config.toml
norm_eps = 1e-06
init_std_qkv = 0.034
schedule = "wsd"
Each number is 500 + 50 x the weight over its row's rms, rounded and kept within 0 to 999. Layers, rows and columns count from 0. Numbers have three digits each. The size before them is the row's rms in percent of the matrix's.

# up: layer 14 MLP up, 768x192, rms 0.0486, rows 395-523, columns 144-191
# down: layer 14 MLP down (transposed), 768x192, rms 0.0485, rows 395-522, columns 144-191
up395 097:523340506547534580412532446557472580510460464469495490544498578436523421549394555492547476465555457417534458527482593478516500477456458535463570
down395 098:534510503490389446420572463540563548540505463548524414505521429463454479424547427465561565492494511478430619555501480525434555589525575486470517
up396 089:507557471450538514479554631545433453569464556448530516610465489510569532492512474507507471542400478400599404533517467451454539456520472488510559
down396 092:486465528470434374526465475521522498375477487562525449529537492516477432506513572488509492484634444555571475429428487536523523513558539617602390
up397 097:493530592509474494471519553560541457479479559477522476550469548506533419459497592473491522457446543439571508488573527425478495400508538514412527
down397 094:519401433425437421494469577533534510506434487472432404493505515475416539478520505545444503526596535517549476495495499446397602529501501476465489
up398 102:471571539375530594441531517540520565451514512399478545465495555482508451486465478532469477535435387489520587620553505520581486513494493557466456
down398 099:486563454540510445528455468475397491483425426634573459456501575516470544550484502524449470539493531548508554518457452482482493529504519484474531
up399 093:491511549500529490469568528588529513544495581466372432473455463461493526518487521461496542485557583493613511546447516547517513447581468560402576
down399 095:609530486505522512563558601469581560403476525483468500512538495463476427461510481516490480435464568505517514539622453507474540481618536546418564
up400 097:515411442554522488561586536576598519462474517485590472463485441523605473494551471517485406433559528607502459455529549533428532395496480485499417
down400 102:523487482470444531505576562517476531330459480542496437557534534519531479566584428517529614449549587444442464475489459477533477481453502509481555
up401 103:602531513426546403464504433509510399424446455540452470527422556522496481493529482473475490435519462515519538525474514519419478490486540462547487
down401 106:559430510424493468471474547561468471473486480538590593452547509595500431517516435463473586554474509529488451568562542457462495513491473551591475
up402 105:479507552497508425528459563521450541441416470570434490569465502462507409357516506490529432629535574583496448486507460628532481485530403481488509
down402 112:552470523601521459517375457471463514406505484495559473472540491448496520537556457481585506404499492521450519574449568512536528530484484434466497
up403 102:539502564534429437480505507416447527477481422517445454449491559457534577483565440405488446522509492451535467507484527426549513391501436481408519
down403 099:456477553422441479545514448577561478485503486406445585535546465572503580483477421462604492533496570495399578427451460490515486542405508535517483
up404 101:443519510606445502432510558505493556562578544428483569518534511441530528585573559507458521470469508488526547455559529432554455495574497564490519
down404 104:552531481486416480544453483505492477480496468490436456509498458478428543430421443454617442402468501569600483630502418498451588532486433513480515
up405 099:478540496496475466522461465560542459441495577472495444539464498509407504442444548539374489566430589539491476546570429469492542553370468504509499
down405 102:610483529541495544532470604430518463439484511544485512599548447515600515570537495457488538574528505486532456537448576447540457508566538515518511
up406 101:380604477445499543534498389404506454559454453500444559561472511545441521499434471506539482420588588519632510525477561428492462534513546483437535
down406 107:483505463515561514482483467483554486543398537575440530552497508387499487488554444533570466461492518437458519433540500499505501457491472541521420
up407 098:550416519428524504548553406471534515534462442594558533506451538542596648475491433434520456531575518448427438550428575530420517583483475528478365
down407 093:499578529456519481575542556489524498458560509430456482522501589595430445509538524471491502490502548549451475457562478553455515491423473583475531
up408 107:499455546482557436492557553539466446478442473437419412507457618532524398400544536463524463543556459582511480508418556606565513565442503514543493
down408 104:483561515494542550532494430587475460510511555476606512516525559413525491525514509578450466479484466498505511515516486420484466379529488478454517
up409 100:532547492479498522491449444493392431514492541419548512426503482521468504451457558631563521549421555441563553463441437505495483485586526476511470
down409 105:465497552539557528569414523476454449486512489507559497436508556453466469448484517555490485559515567572522618542452524542540510521588524508522477
up410 100:438522444622522531375574484427443491515516494527580508491469480506558597486450452469490408445465496505498465478460458495317511407532452502497491
down410 101:465510603462515436465553470399506542445461527526468509482488529452538475490542478564554539488550532511481491572552515573538427534472473481462473
up411 095:490524390565516541534478371519598478522475475466483492442496462474479547538591476549413486476553449461520494534533526466425483424570471528499557
down411 091:522499512495452481439496545586434554432474606532541423508442544609559538529458496472478422499463598528454487566530463567484474530499485481532430
up412 097:463503467504422558446525539473520551450530455481502554603407462443497514453480610548511427525479569541520537505405510490475576481427514503484574
down412 097:490506541527543467436424492582525491591500489513523508484512546523455480442463507435520550513513548473492501522460600525560556549563616578467491
up413 100:511575508455507514430433471578487485606467490566388641523484515444485526559474514469512474519528534438480498476442588524504522475534529489459482
down413 099:543469510495505461583532451450548517536470491545586466519503558468590554587501514527429553497444527454497530544447483520337497488570560530609476
up414 104:507531620600460439503475495436469555534518506504481433517492607443462524625522422581501503565467542519517562557541537498487458512497516536474507
down414 107:563440540502492489470470483456535475529552527567475488491489486503539496445432403563521465386537442516488495516495487531522495415478571538477430
up415 099:529412474499463455669521486577553500501516447530482509447529478563550561501567525506552630548463550467535514473458547525548549468506474542477445
down415 101:526582511505538522537603561428409455611422445542576490500496540498461467441441445459510481559474454622538459544480522395495464493464442536511515
up416 103:515481474516539390567503596507550548441498506542503462620554487526445559530434478512526512518415578505425540599493431513560520494421551496526537
down416 100:547567586473446463455483496476498411385550468529475426566597539453446531487421454498541442561517540528498502516538605443545499591487513512506513
up417 096:519539548488374537572589468540541454479504516539380376500517457558509502503544495462506568467450495411535530542483469567559413445543464485495549
down417 093:477477475422471506512500536513491614476548482459533587483501437462589549432458484542571489503535490414474470519472516538536496456446460526508501
up418 106:532520539550435546454467409445573577581558463566533499488477528531570528546517577478541520466464494515516488551534589551541502530534496532570471
down418 108:519529478563466544326516553446582542514519414505435519386490490401536529522456497533471519485491530494498490506470539489443488558585582531466424
up419 102:484403577545404426499513479502512503520358488402470461569550558427422396556573581483571529409546509504457478514503546574561401437543494476512455
down419 104:497398508460439494612563445498557523459508480501551606462439525358540514506581541463503497498502560574538487515515514468530505566501529501504504
up420 091:458520491564465488442463489541494556481534471503471527463474447434572505651515487563552425533427586473401531427453508444591487500405491496524535
down420 096:446444515506534445509548509407452460600482452610497415536560608507444481490519450506452551468538414497595484526543476587438536522543594523511341
up421 097:517515517490468453420501505578492468407546448487503502424526445531509533539503470511524506592511542455571502456546520495401460507482454444607486
down421 096:445593469489462593536539486388437592480574517504509515541536455461456472492530597557526360524457460462438507520452494538620465512514487482478502
up422 099:469465495495531613591532569466613593481459466514535470520499525467554489509537521584420535526565486471505476429377472567440556473507424487612534
down422 102:503500490428502454398515497512477503562418523468517512391492410493647493483473412410546494478548449503553482495568500507556544492569537488440534
up423 102:562489504529527534449455495539505438452499465552490563457558559480483545459451501534621497440515619471530520530467548538434474527538506608601476
down423 097:505511546564549439482476433599530627547580504468390472487533457535576455579437484414420558416473417475563473515459610537497430444547513517469465
up424 107:420496528550474575553561506450474530544522511477463555490604471504516493587515381402556524484613523579553495553585541557489479514392487505459511
down424 106:447471488448489504554515502504527499479446518463548525533558424547548471555526588468390550505536603466535409448433426536529501516611647470542513
up425 095:494499562589380498554588553523483437547448349493435444519480551530416485570530502456510540462542531436473545377537502562500535535526389502441534
down425 100:498425523512615595456540556430503507439596583464543519493476563517427472482520399407518428519409561528435467541382519464580489483530480549511543
up426 097:566496405463486511387516461513507526509474476409530498406534562493504468457493435541572454498504529459467600472568463488462570484448533466626505
down426 100:418613452562443484549616453503491544540473568498594523551469505512502612423537590501518519528424444565559555439471556525493381466502457480478426
up427 099:556457519491442479495565494459529523503581504466487474469418509542487485455568505471502465474491497485501513602511545575561551424459509468494532
down427 101:475486542436469421325516431512497503567519523476494537472474546488514631574586414497475479430512484469415559506446455447503546548505480509548594
up428 095:526493537515546405565469493546492441577435467459536547440484464483526459526473538467457635435465540459481484476475540422447417486572474478524451
down428 087:500547534498449439530454608597501382540461496559467508563534465592590430441499537368497554454459553451505489560552501552539489561540567501477375
up429 112:484505393572535586471491483586505457496456536495407527492506579487543582479535547517534529536432526512411501469469512547491495453462523426481405
down429 103:583472571603508498560560549504553433591493511554435549482545435579459532518466447569564449473525508491554511484507665513550425558457504558517532
up430 098:475616522576631458444596505536476516476444500473629505617528470440537458552447531563483438548588458561468513425509472522519416523529552542502454
down430 102:532419477448547542476429519430524508512564575486474485530502467523547543563536520451524517526437589603521505539509642388558573455506528509478568
up431 103:536557526430510479489497612439515381546526507396443542486502566523494460436577491490483563421465513447536457488560604578490540457484559440551490
down431 099:394505531506591497568498477469528424575562550494545529501476512429581550528556554530494472494605486560368477486546531554534541485494513574574443
up432 099:631495611540490477487485618500444534457642509488545535534559510516544551541446447536475511490461518474558466456490483526414629515532522471543502
down432 097:572504505505551585494533595491516507553407549468490468393483462465486436541549456442598512465593398538515530569455529472490485589533514453628409
up433 091:549486498443493441420503454407498565563590410559486476496511416606486572538538476516516447481544527505439520499592525555548476454449506509517492
down433 091:451462468534459420598500473458511486535412550510528486487570483377415484453548476484488588445493472438486470458468499505476495517507537492527395
up434 097:467533466511450406464536506502453574521514471534484435458542423508520486455544518400525535540521522563569536505507550480492458469555419492532516
down434 097:481483489478513604445458538546511553584559501484516553488453432496460562519554479456477463394443550525511449547509471463472529503518545504533560
up435 097:541564486466461460578548516508526594524497503573554521502486463507497498560458549559551482503452489544589428507490627514455402425465401481557512
down435 100:414462540542569526510456563493453516489517567415469546471558543485574486504503453557541635483448532444494457508570503426523532485474466562552487
up436 096:562416539540518568507459447554458375470463527433520502520507503545531528495486527543518447460455552573533633493516472541478432486529540580619527
down436 094:386420525472574462492568520539541517581469494431437597451445484475441546502547504545485497366540502477435560453468532521504496500468405439464501
up437 108:410479524498520521494415456536468444539473523508506604518432503509531537491463502547508465524526520489430618501442495558449491521524511522478541
down437 105:495553441433438450481471398456554501566552563517559378507427564442596523478496493492546520540449540536454515528387412542461515517530462399526570
up438 099:525531511498489484541467519572443526523488561511407516449420450449501487582468453420495423546472461456523517556582530466403527509444530574514425
down438 101:435481493517548499516491443469432549434556544468425584439492439466422518438527528510564493571556447533420503454430432545578451586494463444484469
up439 095:462527595501416569464493487393483498500486666433497407484479389560575425455465458515452548441461556517485499507529527516439457534603472608481536
down439 093:548501484418527432483500487518492503544512370469510584495528539498452574515474538526510398451500486482449552427500461434436493581495500525539506
up440 100:521452584547578520499451567543598535446603552574511510524542506484497561532450479480507507487456532542553489466489605513552551427538474497523501
down440 096:506511458474426550497533437467452471505437440541627474489529549615478512470534525396503514528582510425560505556479501392510399505494506502468438
up441 098:479454522416470483470409597467444499448537549474440417521573630474478372458550458526512494486535440562465603584440471552513508442548521599461418
down441 099:507552426482499614585466510506502513512463463438463482506503543527481627532463546568504471509495567440453417470483529532502512502546450520532505
up442 099:494615451443499503512500487518590433549577477510482507540446521503525569529463472507485483414532531592535557498485563394545479590445405540487562
down442 103:437532546528519499476450511563409505488502498470443467425515457442497460402482474513568506423543440553521476555454422536445471510516518547601458
up443 101:528529496540519552566536515454451477508445411556502538458443452572458476531420486458597519458562566479516566447534556420535432530492656486539537
down443 101:456486499566575568481527486517561588570540534516477568496452484591568428469505390513472482466462474435415525438473516486469438456567456452447516
up444 102:452555467520495478467499517448510474517557485532553497601559420558428457481491505482458497467498530488480564540544518469547431424590494413569602
down444 100:629435507554537505520461524462572533488489514429588497532498543490498416547475442493484474576510535494507444492409433524462485487431442456521575
up445 102:403476540479484544522496512547439532466482457533511533368433582505536556562432423579626564494447534553452498609489561450491485416547530454511516
down445 098:470468519524509527484551451435470489578543544392497422544431535551426457540545601604461520500521553511526510526450490543452543615514483502516533
up446 100:525473534450506488554474390475456422437505514537517456486513501564408552559537516521556420457519558393505478452489490541454452460471504439521600
down446 101:432441365488467449547503461520531492494475534512543518534549491513528575507531538514452509495504492485517470466527543467574498529454462507479534
up447 097:404351545576459482453485451528376415495531505563452450470381525468516543394452422497456533452586604533539478548512511494558568510526486446466474
down447 100:482467490443561564485459573578541613498444465505587566488611517521508569600538506446453554512506419445524538500576540438506454569521470399586470
up448 099:629563533453552524505505593520464438436491504552563523454466607462511481486437529474441462535504519492469520593497500523532562491502480425469505
down448 103:466548578473516489497568479420544488452635502471456486445559458533505509484570452523456515531449481418421523597414493510548461456487538496438513
up449 098:461537543451454540509457524512470509530482461514522433493534433477448495520551576456497464450532427438563435486541464434438571384495441516474426
down449 096:524549501523531413385444466529431483456535458414459519566508463469518498526541514492497592450494508550460477517522460571430471522520553478473542
up450 100:519563478488397479448581513446496475544492528584527531441467487519505466556503598495561524431498529447529431466456483543559517494440521434546522
down450 103:513445417542534434430543530526544499555578486469566454507531487463582530504555470530431543445480535456503491486454515461448383527490548490487495
up451 101:504512481472522504552445556483445503527494369534434423526437588500498505468447570493416512472493486484533488551480470449480515520508447522591437
down451 098:520446504360478478548510365550526423450500541511507548535507559503494509494526517520543513504555540448547540538550507486465496495342474477487521
up452 103:421506475539489387501437530547460511455521465587494534496488573459442565465500505484539487545590509403478507583509467470497489561583566605534569
down452 109:522496402430516500521526568429531539513552529489433523466599488453521523593484503468482496442442479531508506429419508444525525420491417551475480
up453 097:505541555495535431512535521441545524505530547599440482550481528482458485529533431526579478514493492562559510558515517447522493485640539509544465
down453 100:585475561477560465563541515450485526576448404460541446497524492501590605513478496493555554455487492483548541540541572562492472465474494528413566
up454 091:537606579430426425488530532413553527435553476548427620498499542568548489408531459436411502491492554510542479533567530523463515380522482472539532
down454 094:461446460454463485496477464493515571498450530479458453547443456547502532509556457462481516493504358524549573526387551426507580585482527469594513
up455 100:506482505431431531518545481496514455436533505417453444537416550497570484486591447491499550428415505525495538443443515475534513508543539536476491
down455 104:569552512515392446428539444513522524537501436528452581565478458569511497522418523505484511562581458540493466551538494497476527577599451485557531
up456 110:469574449408562479535465455420442500466535559467541551535545491571451571506505560509510392536432447559524413547479554481543459554511492591448498
down456 108:566521561500501501496506422511489507567582522522520438487488481557460481543521509539488421460539449438434496518438403587505499385535560431466432
up457 094:529535508495526548424505498520443516482580531560495538418531516509494382476610493569598520512602464522555494604587552491529563494535546457458577
down457 095:397470554427445477450474446533520522499518512487440534525522457456512491466470454549487517478450517528454504391453412456524449487434545564524565
up458 095:469476586520434490450468566545533401521526493531523445459477538573450473457517433494534552490509522467462526494462442576471508626536483565495611
down458 094:522512540474524543545476493464469447529505519616526493537533473493433472483450462604464509439470568443603532547580460529453464476453510474481531
up459 096:438537538500488454454449438494509587509498513498486543473553505566483474517583505520472497452468531599522519473545588533501656497455466589501511
down459 094:527520516571567426493545456559564477551478492517378493505439467444497558499519538554464530562594435417562520567501476488523476667511428506470515
up460 098:420478484594464547543559405550462534441492491539502508486573467486513467474467520530439401499493467584510475513504456518481557557466526623490416
down460 107:448504505589512425508492483496483525435445506477514519453509508562537471520590536471483500503527512478523509398551494459546462573420495448589440
up461 106:521508557488533522440528522492538542488500477457503561492515533492420544506493510469530459538492479499524555447541581556476531567560576523493462
down461 105:489552533515492475535441461562473461480364482437566470454495518504562531506465539548497560510603510446454495417533393543398416491366544407506546
up462 096:510508483480462612551519535497470572509538448528525588463573497493447486552515599473584443449516442530600466534465391479504556473439544476516456
down462 102:480437429497518361465550495588541488520537509456443496506544502434477523479556490441423546523448485419468600424413485530554446568469477476439511
up463 101:382444468544509451508582466579531525491487487563481465525506478454491541480534522395549429504484425547514614466493514434393544571551469524621508
down463 099:555513586489487352461505405418493556545542543520470504475566507524529518550524436479599514494509522510551446508465584541448544413471407542452525
up464 096:513418545487438478524550514469489518507409524390504551479499511598563575528464598536547486568480396452507458549405511531541487460619428561472537
down464 098:439503448445450529564447465500535465459396456408490406451498484490522501572530555518440475432473448484490461535508359481530459513520500445448556
up465 099:501601567504467519461410464514582527495527487452511529518489505492488460400505561518509589532510468496472565545407495519516524488494503495345533
down465 098:480461518536536450515560558468505540516482487495528514548567462464449357504502513459532540447484505481503339534555624482504554646437468499475457
up466 097:587464599504497644508500479526467570516527455535528520548514499506458546458500490481554420532468497521589489448572570513415447511466561548560491
down466 096:428465412496516474506499539479504555553513456482477487485527414547476529461525471568496465483569361441537552467490542393480473482574540507483408
up467 095:479583506497544607529545405524512466546427526507511475495486555474449575469456534493542548420552546459511447548515616457487604535542420547488517
down467 098:407516416519532342535509468548488532512495439487502432447488488603501603579415453501462504492479492551520553443522483607536536444448516468436468
up468 099:364477532590538538506535531458557540543486502436502431506492523526455524480550548509493448476390515448560547540454479551565546536469542565480474
down468 103:536534460539420576520612495436513490478429472411543562539496455474461527471444481557624515507477514428518450525470492472426526488527460511515542
up469 105:449612550433492524419549517550483583467472428507450530564437526561578448450490478499464391545542576526474504477540608473501444482493436465539518
down469 112:564536517529504577545533430453583560526442536450516500539535542452527512537454520566558594453520504509445557516487489537517487506395431472511591
up470 099:490485472487458511472511511521472431472529511460459496578433532506531606510526506471537502493492479574478482648506605477510537445450503422525540
down470 103:522474491579542501449529419421570474489414506437446529478541552348488455402422494581536423534572413547432555565508473509449532517509433534477419
up471 102:548455542413518557496512554526460434464426557467531427376426475531458418513508475521427514569594496488426494537448498539402579444452563458507484
down471 100:465541499543492562530503493509504488626460458458473495557498519512542468453534459514514490500449473513446496582544505460534450477396521511457485
up472 100:439491557563472529500452439473462533518581443517517521496541532534551514488584502388550439463479509499524460549481585566531505541541504550460474
down472 104:418523459545587536410526550464563418513551478474489584515463460388450413349551494561541490517502458454466536456439472541461537519508574502503553
up473 097:415537484558530545462478481506433469530482507541510475515505487478558380543437549508530522475543559525527459577521472424510539507576574609441573
down473 104:514505522480414485466462504509518463509460467441510463461552506591557512508461502392512545555610467501418531516502540452496542590513499560600381
up474 100:449540457483402490511549523507563456520496559556502427534509529433481535493533491426430459492547615569430548444538562414475512430479532522516435
down474 099:521477525496473553522515565536431495552571501492473552477549556536531463524467458485547477461471477558517443453522461393576490458528413538522501
up475 095:554576473504521523421469491480409433470427581404411578487434580461466569487423543560421555541516458566525474449448498458463473516532438538548524
down475 101:522451585519520514542536500516536566479450466512546465500498459561487555483548521445464512533519599438483487453524490551466462517493477473591501
up476 092:448492547501513444454527473544459440531561455551486481411556516466554501537447507407405480461518550461478415524412468496475551531602443449512519
down476 098:496438536516475558492519427547553457487323477371514533544475491532510478509505574447514496445484509480569556473530433452447488514459439509506519
up477 107:536483505558497578480458454410448566461499587424536572492587434569558511439507538484490515484527538528462510507496533434431554574589439438544425
down477 102:499493491587445431564409477527535514535504580467466373523556480491550379488476535434463514629496398552476413459569417577459541419489363529529511
up478 099:434478544458523442500418557468493445502431477599627462538521477610543443546417554503460485447543449590550546481552495575502577542498539607463470
down478 102:501471405430452531539512538490491461481563436402465521532498476517391455481519437433463472528556482448456491538474502544490447487490442480532473
up479 106:455610535560515458594473560401532447489618517365469526565414411452451512520500560545490456527474536518472445493477534514363448421568543522553489
down479 104:379451455511542619522548485534435523493543433528556454473543440431440570483478451562473529415534502409533400489399529533623459500479458479532440
up480 106:485461566533517539487524599480529487582511477510374527520718569513504550533471500457383474550463466533449581506489510485537437532520469466527482
down480 094:516481469518483452460569551546565526441512502474539445508550585566508421467378541540460533433528508529480447433474436516586545564516459461503479
up481 104:425564550519560474408512452524540463470459621474476489489539396480564557526561518557529463576455585403489558480489439455440516569498476466560435
down481 096:578420528481500443619536427555563439440453408561470446522465565524552583532527503527510552469486456461508456427556512476486503498479528543497557
up482 100:551576370610452395488569588542458511492449509377501536520397468558548571455406555454540541439460485413556586509527464485575532510530507569561552
down482 100:496466576563483581541397494491483535540583449563505596462493551518494452466537517463543489533509488610481550531507491542527461506545442442500429
up483 098:532490559594552469483398450527426494493495406445427395497558527582548432536506476450472403581439549469549595572488464461605492586411484508531510
down483 099:488527449559458470511485459518414476428498510431494529473511501443525453431522531482540523455445410443515498500509643462369583485572496507540499
up484 096:439468537518413546542574486493437491420459591361478555474494545611491542603539603417466600502602469544539451512511463529490524438502456493500469
down484 095:586460423521537485442499527532547528541582594557475538531491434359498458538618549563510443516491500517584435530407445404575345544519560444434481
up485 101:507519553511476429500378341520498487450555446486458422489539454484415520533441525566484608531459496502501517511525481481549510569513452528544549
down485 098:497428470556517566540597418535526561483512578506578439589417527480516494596560508536486493415493484511551484570478533521505458489462397483464473
up486 103:502492500585486476421516486572505597515504445400562510508468475510546560496472428641521429500525435516552512437558505450495534509508411471548549
down486 104:576410458513490441530472523432574463538507538548550480532586495544471454502507611490570407576454509510535513463408535552553440468555558446535480
up487 104:446518477585504561496499518433622561436494463529587575430443481534475450517479458559493575488498534621578531530531474438524608497551584505528513
down487 103:530440532523579543537538412612442416477475384507514481547438493419460554445439501476473498527541488506453392470521598407500431503540539583465447
up488 100:502471506502560469524477589445473532472556504575576473506584546522523468523454449467501506562447523541509482538456399521531587550535537500474478
down488 092:492589499554497537499482541500550484513417540491481610468444432473435540625478533550576561472454389556468492492513544566532498510567549433597503
up489 105:407535506533548621599526504492570555466571510542481478569502517492505598480473457482495503520511500520510470480433418544505504616508485535477524
down489 103:493546439478551534480502492432480433461529493558525516463518470506500412631537533462420471422441514437502420444530444467442603445501600513454530
up490 103:565428542544499583562427473467573532538454512404444511558483601554438436360423576454480456489518561499518465445423533465508602441581495483583481
down490 101:495506477469578500445491521567463549425493455514616437544461428443491494612565545506459495457533482522499532522450478567504540458504469494480437
up491 099:594540487478513470554563531497459574469497492469426523528483451464536422514459512477563474519615469477493514570487495498507452534400469496570475
down491 098:426512507576555400454422504567480557394529585497486477506561464492430507503548452473525516456584507440546526476597489452534474494579450547562495
up492 099:482466441566614542445552556440522502458525480494505541437520465573458497567437440488483534476593485434506491573516475495424530499419535540539528
down492 106:500526576560525525527512462577492513509510348564450513452493528472580462600515592533484423543434490486475469549502517400463521549511558427464519
up493 101:593474502449492494490510491695541537465427483473448617369572582504584518454443495503512484513454553470509556574470485465433453568506509481474482
down493 099:468552453506524549496453422525518504541505517467450457556493453528444426583486535570439498478539522485556571477415454490518525450444477488554518
up494 096:474473546561604553452429470473463566429429496451526464520514478458484486495526501534550513426550568581509565435587540458426473534475476527524513
down494 094:467526520406433489442525471481478492493560425480403493519474468480496453452451568440437427423514502460415581531576406463490506452442467445449540
up495 098:511525470492519516477481543644496458467568612539457484495479429452553491549503524545530541513546409491540494574395563508513502438511500434473518
down495 095:421493462393454554522452513392459532560564611438510529474429521545462459512582459463473549569432492477456475549515565422454415461467545432538549
up496 096:532540556476546493520555506484496442478432483535517572523508574518379434429513538498493484524547576442539553478591468424469451523417487503444463
down496 096:492632499472535502518545437507492508549525499410560532514447507501546521463473570540398547478490466448537467625537478489447434429553540453500442
up497 100:501507485514554472473487497439504574457455533495543388571544403478631397549446443491563475536600451489531441415511559565434603459463539467507492
down497 099:433468569483544510529523525526496485468526529453497476643501448558544426512630544440531451560431509593388435506572538525506517482634496476632490
up498 093:506492473397443555505432585451445560434548535485441451549497448513430560492449452543510470487511559417447472532322477557473405376583462579544480
down498 089:478568506568480420437431399453494459536473489547449497487467482513489560505517485547485494526478415604415517430562516509466535413508466389511540
up499 100:521514547529527577515601518450512468454529499475402427471531591505403513514563535585578474425403552539488498603499499498464509573533536544500443
down499 102:474468570411601497510488507659497623544589556564534446536571477497450482404538485503531452520547480513492481507443465477527469447555553467476522
up500 099:489406489518544547469501472424519573451492527449497420501500524544478474464472488586485436516431557523539594553473515443542456433508509474500511
down500 104:498505465474510533552551541521532534477498524471529541522459499467481573395486454570538590397433485425540450528402552489546427488517466530471437
up501 103:436661551536499589515558488545524516492482524479469448477515484447511469586595598505519543545603553511514433487484534523501586529475426483498554
down501 106:530414454526466472464557564396483513528486534535488475454462513538522566506471513504549451532442407514519529495416508491518491515384482511464378
up502 099:520506493446477426487463501604527564451509527467582537407589530406491605523535572473504559546549585491525628504482505462497588479532465427453484
down502 097:479577378466556506449499494484554535593532485461507516480488505487515462391473436576470497449474432469437528512419449500499556557482586486462529
up503 109:490444498467455413519487491551478439457459592438614385487483501416533499439512447472485530569544444603578556561490530534524518485458412560569525
down503 108:543629487433482494516520559554530521534554489423415589511511482460493387583516509469514443455497532507451441505540586432502469579514481482606440
up504 099:447502552536506394440448481529560529488468489463481489552459528549525466474478452462441550500614438569585585412454454477505497420608541559505451
down504 099:478552531562493503533532511545470487470593518571482507483503436548549513473492521504507479510419553518535468462460440520461423565516590438507536
up505 104:426432483469479516568419489469479530429477476421536498470514499595434426547496380443561426536504497422511580496497446575528527454522533439546504
down505 094:554528626511453538481572467524569537529508492476397481490403489481490493482439555481416521461481455463547530514513521489510450456502459500516467
up506 101:477538480574504531516459479527413489515470591508424532540482520548467500541552445520533475398476509448524449559586520598381526502581437496498477
down506 102:505448498493541490603514530474445444466458443604504512513563491517579510568553523491384529515529517470525491557418447472493567526360569509466522
up507 100:487521426584499530539533488556453444559410599592456567551471511477471498474612555533443449404535486456558495552484524547493465502499434505490455
down507 104:498416581487431478509479516483403503486438365509462500487543475520467521601476494504551496493523498517503499454513523512534535466483527428565558
up508 104:531481586492465518546450497532480567565521480560491542546515481632536497529516471531515554444622559506573551583475546496493423464473428522473535
down508 101:473599495556397520545462545487532544453463520563572443370495485468492616510435511505390558513496373533387509438461495415560489432480543491462510
up509 092:502490510477440459560542540469498581544587596473426511553460541609539476479532471528474495452485417577545509559502543460489461447450464522535512
down509 090:461543508535473577621479520489507498568469454462551427444493481558553509478500495490563500449484553591453542548582449543522528540498568596532579
up510 106:526612556536584547496467575507438463430547437483481548440475591598533482402447406486437519537439527581448472546540466577577523475494593506477494
down510 108:493487466508472468476512536425527430559432555463516538469454559555545401520504507599576446547521465485529492542503498552530478553509609459474403
up511 100:486517521467507419527531389547598568398534509539514545477482491532477464430545474506440402440427507602569541409508507535456424510447472507517523
down511 101:544510554591546500501547542386581536528456625425504495480458497475439480523533475511494531424555448485484526513491601501519466531568526413592439
up512 102:555463463536506442424457408443596452482501508478432465395498576508492431522554551496466533480511499528511550441533485512464601480537623430518491
down512 104:449498611455534499527537533565532512417432467460512466498495476519495585532503430516457575481510437434497528516457507469437506465484493481478497
up513 102:535487562371515458389479461481536465533445468498441559520537548531467512564516529501516498547564643509523477616530560502482425540479525405523553
down513 098:606568440490466497460461395516541533560495556505508452489488430441432556533545460501499398548488528602490468376499469486534555512531495416493537
up514 096:556461408496515525411539553653461575531494564511540431542521424495507475417516430530533510499424511577561545554522626520499496621516472538445512
down514 095:537519509473499501432585468545515418514506598566470568539507435521509499474572426467468521489564416456468462525461543570542483485427553533472477
up515 105:542499510544467542538481524507522486503515504524471539598531512575490447487415566531536529575482561549493500465536547421393429507494579416502425
down515 105:525558455541440505483417503467505478521511562466505550523452406606536554478508466488482565453555597444486488594524512425538533511556428413532494
up516 101:424538525572564542440498480493439453507465492517519498450471464386439487503477517446536477488520543538423468500482459537552594418454532450590514
down516 100:455517450523477485500509482385488477482563477505527426425475517528461474505434563448481543474483471495596601556408466503494507420456527451503584
up517 101:537544554529458467452507539535527500513474488518501550432530558596469438538423478481513467547542483442524452517444551528502492405558481567479580
down517 100:383516560448481565492534542492404484419529586551566507503488522476521499500587560600474471438394458561548469563507515488538519558450537548415474
up518 102:531547585505523583532453433441490426555407606504533513470477522527566512553463494483452533441619589604523527559472446514530474479548461568601447
down518 099:462599367496371533503510517595412455507568430516425501480458407472488492421578545521510435541457424467432566433497564472489491452485520442534557
up519 100:453498497498608545586501537513549517491508527418451539502475531523496539478547404431522497481466514560408495587515523503579383459558521575551512
down519 105:527465578549519479582476544496476532530527422521481463441464533533573460555517459518463519536507554519516564472574468496592600593508602517510389
up520 100:458499530524565512629454546497515497435496443461482472493554494470441459466526552482431509457513443507512475489552457490630493469514378500505469
down520 097:501432503557494505450539464523533554557430461496446482524462522599529465495520513527465411457468512516623471634457512490419421591463507417566490
up521 099:489628534463505465482490476513469447490425468622533469629466488600392527445434511480473487432455471546559564572447503506435497541518539434486580
down521 101:459504529548523509535422549569503540578617535471477553480501464463438556482437598422449572616539478445496426463432448525595490608514549492546478
up522 090:543604424515601545466557541571495515536521487510547436533500462544435518473409475532457546452466488433502447509469562555454559408572533589593503
down522 092:539437520560494495492417443601500479496600495522526441624505533562552580498513506491456415529477402510572572563439555404541472480517434456463456
up523 089:456466516447521525511555487554549467613473520505504489432549550490597575485498518515467441450470542517505421497350555473559586527570556458503519